Weights of a small transformer language model.
Architecture: LayerNorm before each block, biases.
Each number is 500 + 25 x the weight over the matrix's rms, rounded and kept within 0 to 999. Layers, rows and columns count from 0. Numbers have three digits each.

# layer 5 MLP up, 768x192, rms 0.141, rows 231-337, columns 0-63
500477522495520522528587493553484496505515466508534473514505535514523496487468457541490508521465508464467525477527548530498536511541451532488527501533487535500487500515507510521483467516515481
487527495479521482523500503538515479473444512463513478509524504502519515495497466503502508500521502473499486475495511512524470481495477482514519475473453543466498520491490510546510465487449518
484521466525516541504456544510450478506526546505485479493503461499503525493534515494477508469485490468493489489543480479479479530485482481473491527553500527477541525522533504485495471525531480
526475453522508502452556541508524549532473481506511512479514516509487495496487525495479474546541500519530500526517516474487463519493507464478516453489480476478485471532526496493484459518508508
475486484558502521519473506499528506454507503485515534455494519511474492472476498543474498492509487489498492540498474547442508504518530532456544507507496508516501502472485486462535488515495475
522486455538446490491508553486469509522501489470470530448537459511506478514487493483509509485545515475505514486559487478491503517491517554533501538504521519495485477517523485468514497517508473
467510508457528481473527506469499501487452493479506488486553492486490469480494509515537500492526480500537476523510509523514510504483478511491457504514501496524481518430488427479494513545483495
506514522520497495546459509513463477463501524502499490445536516514488534507529532485485442540516506502484467477513503475516487479505544490497488521520508434513497464550491524484528505455455476
491461487544477497480496502500503513510494484522517548499533496472518487455523513509494539463545528534530478526514444506488469538513485492513502449513515481491468494519520484492532509483485507
504455504526499503476496507529502539501456501479499503503503453501540483479512526497490496467500532528495477490471499500506503478523463500478488501488511479527514504504524481485501501541519479
487514542464475490527504548509482538470492498458530499479461529472482504480534507507476450508506495522476468507470508552460468538510486481521454506525506485521551510481455528477466489474487486
479507480508493515514510512484490493543485495509506529487475503503543498496503520513499491521506499455471501564536466484529512490512504508510535515480483476491506518510505489496508511495535494
510496437536500459506530542507494500521434481474506448460518549499487454500510483525531456501555538480504537474476489485511503502508483461461508522544479492531474471505489464489489487441525470
529522501520496493484562541557495544490489532454491508502480526549507484504528453454506495472524498526476529490486431571520467523527439502502546503482503501444532491519537485466510495510539498
487472510474525489507509493509466490477476480461518497484523494521502490543488495534495545486476476542505495505511554542516487490517532505487509487499538497492470456493551510512537497500504486
501484505514514506466531472505529509532496445510534468485504509468497517479475497492505493464510503479478495509508490492510524507490475474516502484505512500509483520488495511498506439482500527
521543483509530479499489519486520477481494490475493503508527464455518553493539481501522530497495481504490516487521501494525439504499535505509483476489503445546492495557475531504458515532522487
496490484544465513510508480485506516463478511499503494478512494481526528526488517505480517501543504507477488483519512496479495512498517515507505469494526475486515486497489470509535531497480500
494495515527509502510531524501509500495493538472500488461505526514557496515500522545492456484494504501474503479477525531474500491508464479502509512477434537491482493492477552540480466449491519
498509474469506493509449510461497503464501508498494507481514514552485505517511507485556511523500481506516447555503521492479492486525506471503531548499520522560502513452429464489528531533516515
509449447525470492485475499487539484472502520507530533477495506478509550463473491532476545492522482462491530482483472501497492518469499543519496519489517523522506516492470516515540522523504497
524511454494474472525512541527506491526487488494506547509507482517537525451497505518470494506537472489498478510487540510546478500484506525479515502532519504491476448503537494469532515455488514
473518501482531499505501484470534504480492493485548542507505532484528482474484486494554482518496506504538536492512501469528511478567497509504513542499532467517524509488503443446517479515516559
503436503462534505515480571535504517523478517508484480509538509527545540515511542495499525496484460461517533466532469506506465466506509456496482523509517509492523524490517512498521480450522492
458502472486506507490504520504516438473515516498502517474444516520575498514482528504489508497473458504485506506479485471500464505538486528482539528488471489531495508471491462522494522535540509
475455504509495497514558540537516481486476517520501521492490523528532496500498541506491478482483489502490511502543499522500491475493486511482488501571519520487525516515508534492537500507469516
494521490528529497510506498488483527507491493511504467481509478487482495485484498488504513541491511513487525498499502481489501553520524553526506444485457477509496463528511508448512516503527483
433475503489487512499456484502504496492470473516486482504509447495480466467497474514488522477436460493502493524531487499483477520539453470499507514527515487495480493513482513440473525472538458
487501500490465484518501542485486514504535477477475492463468534485470515516518493505525507502463512530531519541497523557492556483527477482494510484514495535494520421476500536468457517479502550
491487467501476512509502465481468515512505567501523481507516516489479531519500490505519530509491499457474485534454477518477492527496528492443455550481541511458509540522481530503495502510527481
497486509495516524518506497529499488550537548490531506528523488521518484492483543494546525477419482460460457475516455554492508449540476484486507523512486485472501481492521488478500492514508517
501445523495506502484521517494521512505478516490521509474517499504516500495481493467496490528507508564458456546474506545567500506495516523511508484510470508466452466507541501467501571463519506
496574472504515518467488477546510504489506507495492493494512516480468522558496504565504526489510503510487489505521488513479506523522484514522469464498506508502484509499456546505474512491489513
538470465523473516507484504535493494513488512493495489515543464519508500451503466538514497517461475506473527471461486515503492509486504447509473494464486448490507456512502483453504474512496493
522492526538522517536502504548537457498491478477478515460545501460491505489539491527500489508475509506494456502506506505509496511513475498480482525529477511473484522463464479481507491508473488
503486494501555479475547548568503466529511500480526496486485488493515482508442501519488503542449531463509516487491504522506519494520463487490460516521577541511507495532512544486429505478496501
488426480510521471516439499532504495501502515475471506494469487520489515469531489537519495487511514438513525475518511488487458519496502501469488479496535460493512518460497504523531511501529523
467482513430497548484510495519521496476504485514450502473532565474431510513517528522521528456508491512490477460481470453488464516515485503483500498518533459520549542495531532504448482473494455
461513508471512512452469523525502490490443495510494445478521521491506515516496524481539476509517522526506483516469501486525488518504495483462478484544528515530484517500439486506505492476517470
490476468478472503434431496524476490492449544456483455515487525552499462538548532487531448492538473520473450496483561477491468507522538499487516528475511477491506511479508535454445496472520479
463502470529516488446492538538456495561448477492501495498469519514539513466515544493509514529557518535526518549503500504514494480505515524545512475509475490474539481479485466538457490467454488
536473461472492467453504448487485504522451509468467519501491495505549514533466533532546502508522495496521472560487511513493502510517483470483471501561474449554493466473504442514494478517498544
488471569533482477534522557513487554464518476507490462485554479490478465485495511519498494495478498498473475489514467508477495527512516518472486516471457499451501545509534511474483510555460530
467489497546494483544519492517547518493521493508483472482515539445500433500491502505477498508510517562547508519527512512473492448499490493482552559478455460493494518503507508469544498528526505
501486469503485509528501516546480489465492465502474528502503491489476514474515521493492480466529525480495522467488467560516500486519493501503532498536522505494582494512502544486522526487477534
515531538527521521542503504483513510482458470495513475491479525551534481499528481557477496487524453514463495480507533495502522537491473470478507526480501494447526477477547486482487494504512513
494510487473496509500491504527514473447491474488503454496483521490470502520511520487525518515498500467504530487539524510532472532523502490481472516496482502516547492523550558524508468476523518
521463479519522501529530511501491492495536472471502505486492462495527495543474528535528468449519523492490482478498549499509490496546508489485470498524481531503542497529508461491505517492491481
528489477542483476493528511510509507465495479496510490503528548516494480487483499514504495473525497512530516485507474500473475508511501484501533488513502497491470485485481506504505556488511552
457522513461451467456484516516496492542470524463474545483475469544486512501502515493556484513559486508532510481523526444524473484529498527483507519530448471475517458478476512507492506485496519
512460472459504528493524501536510482529508509517507519483546498506516480470495504526518532440525492524502476536461484541464491516518515527453460490460475494488540492525441548477505493482491521
521487519526458505498496510532506487499502500523525476497493523496505541518494475523562474522478546527448498511512494486477533510493455470476518477530492518506481514506464466460497511528520484
474474460501479464534495475449530557501503494478492491479465490560490515498488491489531522517494471496507489474453544531499466501466519519490479483495533483516465499484501533485475508484503515
554515507571511548506510524515505506441508535478467490545515482513486529458523514496519474495477459491475512468513497498501528484486463516529514515470530504500498504473495528494490563521488518
534505520565537454493517499466501494524485502469528470491479507487491481481529536515483522502525461477484439512498506508532508484485502469515500481525465463508499518491503500518521484475526444
502502539501514514469518514529544477486510484500526491454529513496484502496458480513492491509478503521522502480536535510461503500494462508538448502530532500510553513475513539508504470498514465
520481495482498485515514532518514511484541506503475498502481480493509499477519485479532514505530508503509502505510485459542474510524521520487507545488496479533507485485449519484486492497503474
509485493479491492491487490487491557475486499492500461533471464496531445529495494533522453474505494526483508499486492512499508470497463551457526521500514484484498493487545495466502516504484530
497493495510494483513536508487527521471535530500510498478514467517491530495483498531464538498521507510487486498507493517538497491511527527508492498511500491507470515481524508489500483523491505
512488474482481505485509541532509503469523507533514493490553507476503500477513489514545517479509526511487454536465448515517473481542494498523501537499487498457517545507520482495458526480502526
514437490487512492483466506519497502504540500458513534482521498532504514542501519487535491466482475511527424496532489522493491489517497515513526534485485493472501514512501533539537495527509482
498503507497556500516528512515518489490503464488528477481480500530491486535465454506461464462519486510478454480502496472526536507515467540504525526482482515503514575529522476504502544521504471
472486484490472457447512539499462557491497541496471480507569482556531490496545495515474541515453523505489464527479449504524502491511552530470457444514494519509505509524507486465533514471504516
514503512457541497496475502486504499525513525504504511515494502521498483490465484521495512529504473505500495512508534494502542513502487489443539482499469514499504494483521511505485485507538488
516524463521490467477516494495482467512502543508478582519523485511507514507502445534557520513487508482532475480532487485501532529520511488498483442480501510516499476472506432449477511542463485
498508511491505538486447522539489500499486550478502499483487532493483473480516514444516512496541525468515513482529484513516534495466544500501498528478501443481519509483534474459522470491503470
486497529488476491483484490515502495508519496447466504528499482503536514498497530481489495510489444550506520543474471517500489528482501496507512474511470488522533508526495520519513482543503558
501503503513531499508460523523505505486472491473466498498509524502510530549494512521520511504526485467521476469495504449516516494534520505492492468533451496448506518514493502470486523499538528
487497506472523519485483499526494512474492526483511504501560485430488462501538490491482510479475483502493492492502516505495504505533518545510467443504488455508475480483453456489515551501481475
473474483529473479511478525476514490468482541466524491516462538471496512495506508451463502505503442511520489449496492516546529569497512498526531487537497498488487515525510455490563496489494508
501524459522465486522464518534511489503500511464466510482497509506488506490491489484506494503502520469496472500466522490528482478497494511481512508476487500515509510519482467490496503495541505
434498462516482516554499522520479533482500546537528472525515489545509548487531551497470520463500490533515469541540464503524501490555531516474489467501431458476517563545458510493502547500496518
528508481512536450438471529507482488434508570491450507499506477489485477534542484514458475507487473528522486511543487522515484497475517487497529472438468465493494507520506516498549502528545496
490515516504479504544482505502461514483506506501549469522483482466539505467530472476523524514538466480494485490454507509518517506525482543499503504514509547503503478504514506501439478496460543
533482478483507515535535470487544514519494462491484521484527480491515488487489505500485497497489518513504496538479492514480548530524484488483518492512456479512509482485503472479506501548531526
480499514519526483531482542512519495492520478468500514487508489485510475529545507459523509487491489508522476523526484490487453560522517487483530534453534497522490469499503528529505485504594501
484489524499521486513532538493510469535505487505483493490504494485479485506464546487497492510494511499469510492520476513546495529503488463473496526466484557502489500491520537539504489481478484
472466501482479490550518466498487493496517494488506534480472465472502478494516509527518485475518509531524450484520493487514470522495511484522545515507451502488522512475529489486486474550501485
527465504565488521578529515518489477524532482514471491509504559523518548517503514470528492495501529503509477512513468524468518547540544524466529466445505475478534508493509501458531469450539512
469483467505528508463525494537475462513525506498523515526522550489499549503503521531490497516465496506507432496494500551495536508536520465515519505493508487492483498519552492475482518547508508
481468518497500471499485512486472485534489504511509555476482499454534498503513466530502517516538500480534513437497518492505490548506521509510524496488458499496489445463483466510493491519484499
502499492505518499499461519490507484534451481460457503506505497534515518501494530491510455511520515497497507515520489469483548505492533498495489532514518459460521502501520482490492514469483448
507570481495500495497532524518496510491477505476478488475480485488459437480481521459528491525494473513496524490494474578537521525526462507525551484527504488512523532490542463482471543472447502
491493508501481480479523519465463516535483504515472492503480510537514477495488508486484514469480488490576493471516508499492533460512521498536490458491453516502472511530494479480506485531542541
469476489531492476470523477486524487487464482514483485498527525471512517478501464513463490554458506516472506484534499559461512494500457511482507493516496534504423477487521506501498510458507519
494515496536494490475515538464533505510487498491499479481474568494489513509489481486491503523499460471547478494510503472493514476514487469494490515481504456546497476515460494500468500488514555
507516530507539435532491492509496517469453477525503498486518477502476450504519459523523506498554502503512439515511484487506456502511459484521494487492473512494511499493515484467467533509463461
520480470486481497479511483473511474492506482432506515475552493482499505511496494481516462517513530505511490497511470500506535486576544501470494487515491484492486507526500504503538541482460489
504497464548471473499498510537520493476518478509452519474494469473500511475483490463524489485490510513522498527538492478505495507540464501522525502529473474455501535489497495529498536511475463
504457479512495465485491517513528494471508542514528488495554493471473531484516513482481511512537464485517466542477503486512515504500484508507519446489495466511496498482548478485465531501465517
477486490515502512479546494550503521491539537452513520519516502496503491462499551490559526463491540540484470537509486477522524515493498529483543454492520482489543495498536460484459479463534511
509478465536549506453494458498499493504474523458497489463515509515483495506496450542537475507523503468547503471515500428501491483535487494517480530503544475500501496516495556464520551533473513
517505495505503561505469522492533539486517527536498530471521536514501480512485507483504523508495522507562506506508464493478455517525471512482533499488526513499497479508472468520514491499531514
497492504534573493436510532520501536486469507507537547489481515507507509521501544481489497548496517506491482438484485522479454526528531487461521520533486465471527499442515450497494535499532529
513483503474513513472538529503525502483502487521462504455502511467516501486546539534518491502492523497528503494483502514515476494498507507485478526504507499490516512514515514478470514491487496
509467523510509521490529528557492477482541471500446493529522521462517479484524502483493484548535512522524564506518496528491490536507524526460494474503501478488508541515578527486514523493502489
508509541520429492450472478537530528516447499459514473500484512482525498513468570461489499472534520520513483505537507474476482508510480535493488471496492493464510471529491504456514500479450469
498507531502473525518482506534491469506489514505502499429533496494484477485465506505496536508517514481573510506491496513523521548523518510471503477511494531477492483488508488507500482488525500
472539516523503507477521513521523492496475499524501518433522478518551517453493525458486483515530487515523531478478466435493480514512472491512482473529492510452567510477500509517508467498495531
511475468537526500489493520524487460499494477486542485482533521494529496458511461485552453501481517524548515487532481520482504514531520510495498488498448502489482511466505482476457467458511546
488514495475528480502495516510467460505466517470506517488503482473487520489496526507497460495495501514518504504515469498495456533525456515518524466553462497474526492490499535474461509510499524
516514534480479532509481533483513506541524543452499527480488516481468535507480515517481508502518489518482475523506483516474509487502535511499467530515498536459503510528480510462457498466507479
498482494531540490530517501552536487505513488479493460481548506487496475482514470487509486492518507485481498491500524532508481525465479510465542458514516541489525547486520540480419493528519517
511504469491463502469500518549510509428499514488507520487508499473518520502557530494531485531537493518595476525485517519496512467518455569507507457485463471512494562499548479552515534470509475
531510496527477472533512529550520536511540477468492533490511509497539512451537482495501485526488465501483488526506505525534487510512518493498479539491490492464508477510489487446498513497473497
505467520530501497461542469505518519540477505483469495484509486534486487461478494510491531481495499486480473517462520512488525480487482495503573519513481517483490526540480508482483484513523530
468466540508504494510506503537499498453484475513519503532473434479517518465520497506550503502498537499534451479493528488494490536473499527451518481528482530482541508463516434452533490511485493
# layer 5 MLP down (transposed), 768x192, rms 0.114, rows 231-337, columns 0-63
527457515483547507441484485483504521507502501496473479486466475524485495511515474492507502510504502523500519525473495502499458480483482475507483488519527523502491492478479495508511483515456487
478518472458508531502486464508514539537542531504516451492562485478489529518472469504495514497530514516474515482437523466480488548528488524456530516522491489517494501526507536553484427496498498
479502497460492496482516452511572548478440483526553485465511569492523491548519490516523476513522496533517487517468542488495511503451485560509552495519499462484483498490485452485520478498488560
518517496485499499487457520509487465498499504536493503482526478474484488504529485493494514545501499486465524509496514502551517518519537504502456504486474508524505502495528527497489506477477475
500499513518500481514504497478497517510550498508523481497499491513495495568498496526506518504465532416496509509515524477505491529460503521519488501481516521483516532515528511533503504457488489
511493502521453525481499447504521531479530513506474487451503493445503528472494507530502503513487497541482495528538519473494529502515495485494518462493502505514523491503524521497503504467521561
504525509512532509457489560443525507504531539482501520493546490528497539562540506466520524480481470508496520507487548526518494487502478521538514526445453550505489513535509524464507547483521487
531494532522496498494503467512477503486536461510444531484521480489486476500492480494490513516481490511464508520470544495513474503459491516458483496504535529499518477457509490526479497501485515
532500508485481526493514485500477493459522476498484465509533530542471498520488505487497473495522555523478529511547514515454505521480515537504503476475508522538467489489510487521447523493527482
519518498494501513494504507497545499525503495518501455497479509509493488510530529511548481496506483507483493509524522497533514488550499500531491533487507514509554535483513501478493467505510517
504441506524544497499470517463534452521492510508451485528516515522480533461540503514486502546503518531555529518456501511515499508492474528554555500470501512486465498502502513473537504485530513
502484528497457516486487529482481481500482464527506489507486513488548486506512518498479479504478504490492476526509520508509504449512502512499501507513503506488517493522520463514512507503498472
492504478508507488488524538494451526519461542501494502518469517487527500533526531503503511504471496477539510507477536515496499482479479499460520460496492482504501551503535512493580528493469486
559448494485512483516504476542491484502462511516483523449483488524519473500504493526525488462531496527514466456489539448498524474468502529515481490470498526487486465519520494519500512500480550
490494503499517531458516520496474494509501477528506517492480519503480509516467482470478513533528493519513450505515524524522490461507517500528492503486510539510526509469485482499499499487501499
501505478483488511492418497477444476507530511524507550542497495512511518526543498497509475499525513478550496491478478459473467512490513495488530495528489498459491491527461470519538494539513488
473473511537480510483510511522529539535501487500509499484510497518499464485515500513465512511470524536503556537505513532485478505516507492530492525551504495449537490466488544492481541521490503
504534513528487513474465496509483491503485468493467479522496507514486492480465524503493493468520494513527479491524502526479471470474478501511512528526501536491536503529517516515500520501507532
523515474501471499496483552495510519518504502492515473541524492470481529500510506535501474485498460490480494547511505475531523513501519522460491510510481503497505472505481480510493509509454513
470499502490493474501493563523449530513521544455556484526502509510499446513515500552555511494527502517502515525472450526521490517485469507467505491492515486470524523491498478491492496470495539
507506476498496561504503506481521506530514529493476502515491516510477500509498516515514511524494538526503509551512523493506504469523520529494493521488493494533497475493518522489479502465502508
487516470579500513513462448479484465515564493492506520532470459509488516512514516474473530524521491480491512494514496466520508537450511538490506503514493501491512491465470501497494511498516486
481508480515430515495523482563496506477512472495463502450470472519513472465505518450501479523571525470506522458523525467477528521514528421509518535475502503514484459474494505528509462525487485
494561516548520495509525514505486492508493497491530462485477513489486516528490513489473479507522507527502502501492478489537490498520522446479519525463490462505484490504479501531516463490498479
537534519456458525509537501487482497540520517536530487517522511493517501495506528472474480487518483492516537566492564503499490493475508488514485491470527496494541508510494507513499507508532496
507503514482537464505499505524528481500457461511477493512532456509488506517497514497450503498488488520494516505507479546467489511488526515497492514473519498485480479531483490537516547484486508
496524548447477493527501457499485527510537522489528501531427549499488486493449482522511512534522534530447491519504494503515524457494462519526484525498521502489517523504473512500502502526503512
469494477550494490448512502475551515489517508451499512492450534528498484477545488498516494512492525515496564519514522494508459521515476515498482479527461473471498534507483504527524483510497462
513466493491514518485486481524514514522491562518506475527509508477487445452502504530510510475522501525475499528483514506487538478495537504473487486496511494474508511524484495522542499491502497
512486529507528528502507493479472520489542491487483441496499473502477494495491470500471501505471552477475518554506485515485482439497509450520486499502523508494530526486524527514461453522511492
484535500508513500497507496526508467474505487486470485502469497501448545515498482500532491513508529520491476505524547499468492499491527545488481493497503478503508486503462544529520501498484531
509490505515514486507532483492513501519491500541466502523516455440459527571463512502450459496484498479502489519493504501542525512498493458493501512504533460504490550532508528531458472477484514
515441539522466493508501485496484500491489516513540547514455514505465493478509491423478506480495485493516537511449481517497461483532528493478508533480485504539483517493492454486536535491514484
513538502487516487495533487494491482531517477479423531511524542483489529499506496496508551491509510450507482502486514510481503468514519495487476548516517475541490498485507485522491517483494482
490512502468513538507503533517482529512511514523549564551522493517524479489493483481515500504464488490479492506523504529510502492492475507472521507524531481528538473537508523535508495527517479
515504516537468537459503481554508505469511475508522499459494543507513477497495469503484511544512538505472492494513535541496499526500494526508519527514510507513547390485494512484526490513468505
495526501493514469512528509540481481475443499505442485490501486489496517481464488532517498513517503471488501492513481492470506503508481540512517515489516529495542526479498524495542497501515507
482537438474512521524489542535432481461497452498462503477532516465469507493463518521462486435467500522453490483512515498501507486519484504466431538489478493503477480526462500527492494497554537
531489525508500501512496485460504499529557505492536505552491506548525437493472506527500522502493470489507538490517446515531476509478514490525537502506501545513506477482516479488528448522504523
498542509480516478508541528456525486507464513535495500565464533482456522514562578513484493533547493483511510504475496509544490500533513523500494513503523512525502516490468497481479513527492511
467490512496474485502488445512508551522563542530492496504523478487442480527467483556533507509470483481521512515476507496505463498516478517497464514517503534504522490518495464476506478520519562
460521519463491521510468499537500498477506511479525539525512498488459522522488490519508497553509527527503499528521536483534476460486502494507500514518494544501551528462481454515526464462496487
472505465514459468503503457504471522540454540554532507504466521503533497492474494506494510520501474505507533507461505506509499515503495449450516535525492477505515508485481517540513467523550508
479494497453452505535527464454466511495532464509505492462535480485556467476545472524534484468526510501481503552539494503488481491521537514497498476482530532512479574535506493516467518486496520
457500477520445484502470510505485487452466464546490514495483479529510521478484509533533488492522492509509543510490491537481484526501533489500499518444449497539536506495490496512504505499483533
511478494505534494495539495494494486488530474510488493499514505479497491507513503469501489511493461481516512520502494508539505492536514479471485544524476505525502447520477509532500523488494535
493497508535496527510477484491466521501551505518515496550511500535512508477531484504546491512483506485507480535478474477504507503560486477460508499499476482484544501494464476503500512543515494
512468497476453488510496541516508452496499502464480472524472504512491457508514501509506488551468516488478457501531484489490484468515549520549514505510510453455524493526523476535515460505524491
502505516540542526506476499464480487526500469456525488513484491540506481491475498530436484525503490492535510504490531474562531518466511496498514480495472528500469481530509523485457474510530530
512500502485499495451531492521530486548518547524506500478476482533542477486514491449475504483489545505505488467541469447501508500503486505532479495544499505511516456516467519499484530452495516
510536521502483508513469494526479477483490512545500507506562488496449473504497511510455529470533537470501500533487486470463497507491497494482463470503488521524486500531508521499509492506526529
506526470465483525491488533500503526476543526503449596491521526523493503470511524504561542533482492515515470507527529468491516493472467515500471550550461519491531523484513509471498483490548527
523491486459461461529548549480489505488522504496496489513484505516534486506503521515494471478534502489516531523491484468510483482523483528529505510500472503500506494522484421496466529481496483
509447474501474484518490499495490550556463481491502492494538519484504494502499502506474503451526519521523482505533465503472514496509517482485481520534479455512515432473492488481449493459481495
546508506455536484518477466486456445472479488481472493487468492505504503497488518473476485496512482485517504509467507464499483527473508497475472475530471501508466507508470505544456553529509475
452486490494484479531489536507514504538479538505505557505508525504510523539525478481473476464458477527528470521519484452482504506509494512497564493478492517500483497512501451477482486496516504
475503507518472500457507444482520535540532497512525518517534494482507497501480535490424533495466505488479524481482519468517513506470499518528489467527525552449458502452490488492447510480454544
542499487492470500473501469481474505478486497466490503518488487517500466514506499524525550469482502483483481507522495488500517485507518473522494529470491488548538499515556544503503515540508523
489522500518511519500467513487472489503539465483497491500534500511486516503512492491483528475483504494535487473510512497497475482477513527517489488512489512472500476498467479489526474489495507
513524538498509463519491539472515500502486448497478505500517507499490503494533490469490494461489482474496491495500565460481467535435510516470461510491509491500472504509472452515526544539513545
469487499514551556502523481506533476477488472510499515520466514484505477495475494507468505509503499466480549467501500473528521515430486464494474519478504512490510511522547489548536458520446518
495511481559477549479459464489474512483509481520507486471522472448503500486474525462517497483448495476495509492527533490471504462501497537471482505505513485485503470550555453506503451504516473
497509474498541526504503445516488509461509444464519502490509499510480488517518523523532493511535501500500492491488480481500514461471501536525518504456526475471481497530507481531472519537460539
498534474506482492517522544537492504502532495498481503495498489512512470516502508484489533566481524486499489493498507515526520470462476498536454433473490478505489458528516519496529486469463462
484497521576494517521484546474475504547484465477523496496505528523477522491481539478484485522479527489517508512529513544473507488502479486492496519482485518503499573516529532482494499442513502
509509483535507551503495533520494533531530520502499508471442452523519508508518536451524466522495545460507472470511500489477465520538502515571473520497485498545533505492512490470539537507522467
505482535487478490538510559499478485499519538497521536480480412480471509463495492479494491514483501470510511471520500498529493499536474503484486491550538491503511490527532497496483515499494459
519491489490486492511477474508521511513516484477554538503516457504497499454492516527482527457490504494518504432499504491462497490497489478493542513490507480515464526429519507485490525501491468
506505500447469508518537504516497504500466482517497523507491470499532471519509469501506477479477528510514483500495553529468517516528483528493524480532517515500538496501540559519475475500518512
474512438545504480527482486484487521508537507456489518553557490524483486499538516519529483476491468560484478545478505495521505483542455518476513482500522497498482540480497509509483549454466495
497499472484480473436484441487495500496529501533468496486494512509513526500524488474478523488493503482482531495469533505498522515527485491501485459505495461466455491511511508540499524467465514
549472449587519500492480488485504467470527499475532472499505481494517500534502488497487429493517482510540515525509516537494489505481498522501453495495493516494509468496525480481489451479481477
555522508543498487495540453496500491465498473478465492478477505519534572471473497511485506505514507483504520463556473489479489499447467486520514486505512495478467486520475467522502495507508451
505522542504507489510522501515491487518502471557554503554481468468529503524497492501529452469507514501537492479516484505519524497478488478465490556451491475481495470503498492513510498552516489
453553498485510526486550504487516467477527481525488466519485518486452480518471519466538468510543498491499490521460526524524494504525510501495507498543544436487521502518487516491470490523519455
483507514526497546510493495502490511507571475501470513506445487472463532513499507474514482490515517531542497491495550499496456573458467470520523493521471501491506505480463504564508522496497507
474485518451488518486542532504487480517487497493518506506467522495506490480538497473462502453499516501525546493511536488470530490459518480476485491499490490531511465482497501514480561508503535
529554503521525461491527464456490502435513495494526478513511556510462507506469486448518486517540467511498513509534526492531509469501550484499480499486511480513456522510455528513515492488513497
526480534513447480536501492487490473483538493515498521516490544473528496524538493553480472535488487527488484470496539492500434499494511507504502499484478461497496499536462475518535468505538458
504496520517505495513521522500482521519524480479456566512542499500495469459521523503478505507527484497476511472535535469524482496476461503502529496520491505468528537473557534512521496528491536
473525523481501529494493488512503488537514517479491495485516479479477497464522527495524506519487494553516483574480511525495510504496485516496505539508434469487554516507493491509492498512495521
482485474497494520530496479486465526475529549530447472527506507462482480529530489531488497470516516517474514488480542512502485435486506496475514514558542491534505490512540481489473549461475475
504443487532477538541495474469494465537568533543491521476493515502472424514529521521504464500465489509465503472480532530465510533485458481536451516498453528510437502552493499513509536492551471
516498491451514535476501460491500506478518508507479523512500523480518506512502508480542457478479498519516479476511525489506503553498503536470490538517522485501526495511494507549510497502443486
514463501485513515491490532495497543502498480489549512528480518518499504499519481495505485465560490506520473435485502481501498456494476472507459501474565489442469487513479485551550502531527520
490518528549500520498496501458507481518477484517494494545522487516510499521479512518509507511514476476508512504499487463493500503514480487503509517521492486511495443499499505447517475516510496
490533486488482530481545504499501518499503435492473518475515494505487491501462487449466530481455555439501525520525495531488536491474475505496516481498501456516528526496477477510507506486551500
506441471512485506498518505503508548475490502508497527511521524449476525492482497491478513545491524556532522514475539486528563489464482512481444506549481491510476507490514480525494480511448512
533502481490516522539513499513486461552491503485497496504472467489493488486483466501514508490513519504499468515525506483486462500485518516544475498484513511514516522506460494485457481492473492
532519491527506511489500510554474500483514481524473513488488548500471521515494463508504496502525498528514460473503516524488456506497493513505506494506482502504462468497541491517476523532496556
512458514494476518526457524503530506504506489478517482516493530510488501505537516489491519486519494491476572456492553482474490506514521476469497458497493491492480515507508518538513513483545481
527511511493491543483484519509494517514476492473511503541444499499510500541535497478459535513534518490533479505512497534542500506474492518503485503497490512509496564508503456523487461513475525
516517505488537474498477500519504478523474447511483509460534509533481469457488495484523503479472509513533490487493479478536460518479506505515471516551524469490547512521497482521484502469495465
483485499507522487523507505487519425493496493513521536517495496494487508490514496524468498499474513452466508467494504528491489524467508523490479512493483518486509520433476487532493478493495484
513536485499513516465470472494509481502522518475486493522506478502507506493549522501518522495482479503514500496494520507517488486534493522524486533478505514527539518517510509473482487503520517
513511497500490489508506538512471537482474482464509480507492520519521542478543471520488479512535547509561492511497485471489495456488506477487519500516497511495502505477566498495498525540491505
509489515518497506519511476455489479518480501497483519435491524522449468544505479461475469518514496493522525543440471504548442496469449538454524498505467502491486494500510475465503543505503508
537530517478507491490475515498508457501466477473506463488492519496512480496503529421501497534513523520469528496498538483466483500511463496499516528484519505500452539505500532488513502513510462
504489500506493513498498527483498473520492515455502535483534480521539471495526514505522516511512440518530505503468540481502476474476442472507490522490467509505518514478507521520538470524536512
534500538557533498541476502502453522510560450505486487503524506543499496496470519517493504490525489519521464470528517487486505495493490529508508487540504504467488484497529444538496478519447535
524546513504524515477515475553464483484497524508530472515527493539485496452454516486493481431502497532462523470489494498492459452475487553511535492560520471470486519450455487508483459524493504
534482456485489505494483506442509483470509481456477478497541509486462490519454510466498494534504452494513508510470496499500467466500504503497495485519499489487488494535474516496477469471516477
491487514469489499517532516516490523511515542510527527504465481530513483464472502479482528517466511513507515513509484532529494505508490479459556481511521472528514508500504493494489503564508512
472548528519488500499492505526497499527521529499480525489526483514499508460481508516521520465468523499494416558483501497533496481473451504497502522524474533472479496470525568537507490521506547
508522460534520474505466466487475484518510479468497535498469474507507500495547483460467468509533526479524512506485511490504479484534472499509484489498543547525526516492480524513544516501498488
508531534517491464515554527534452477540535479510478512510482477515487464512497462518507477442474499517525540526512465502467496478512511498532489499516521525459494479511543509508523511510496497
493550494536515508514522506502484499469527491500508486514545452519515547515493493532510483523473500541500506515533514484530509540495532510531481551464459511512478495491494498508509469470517484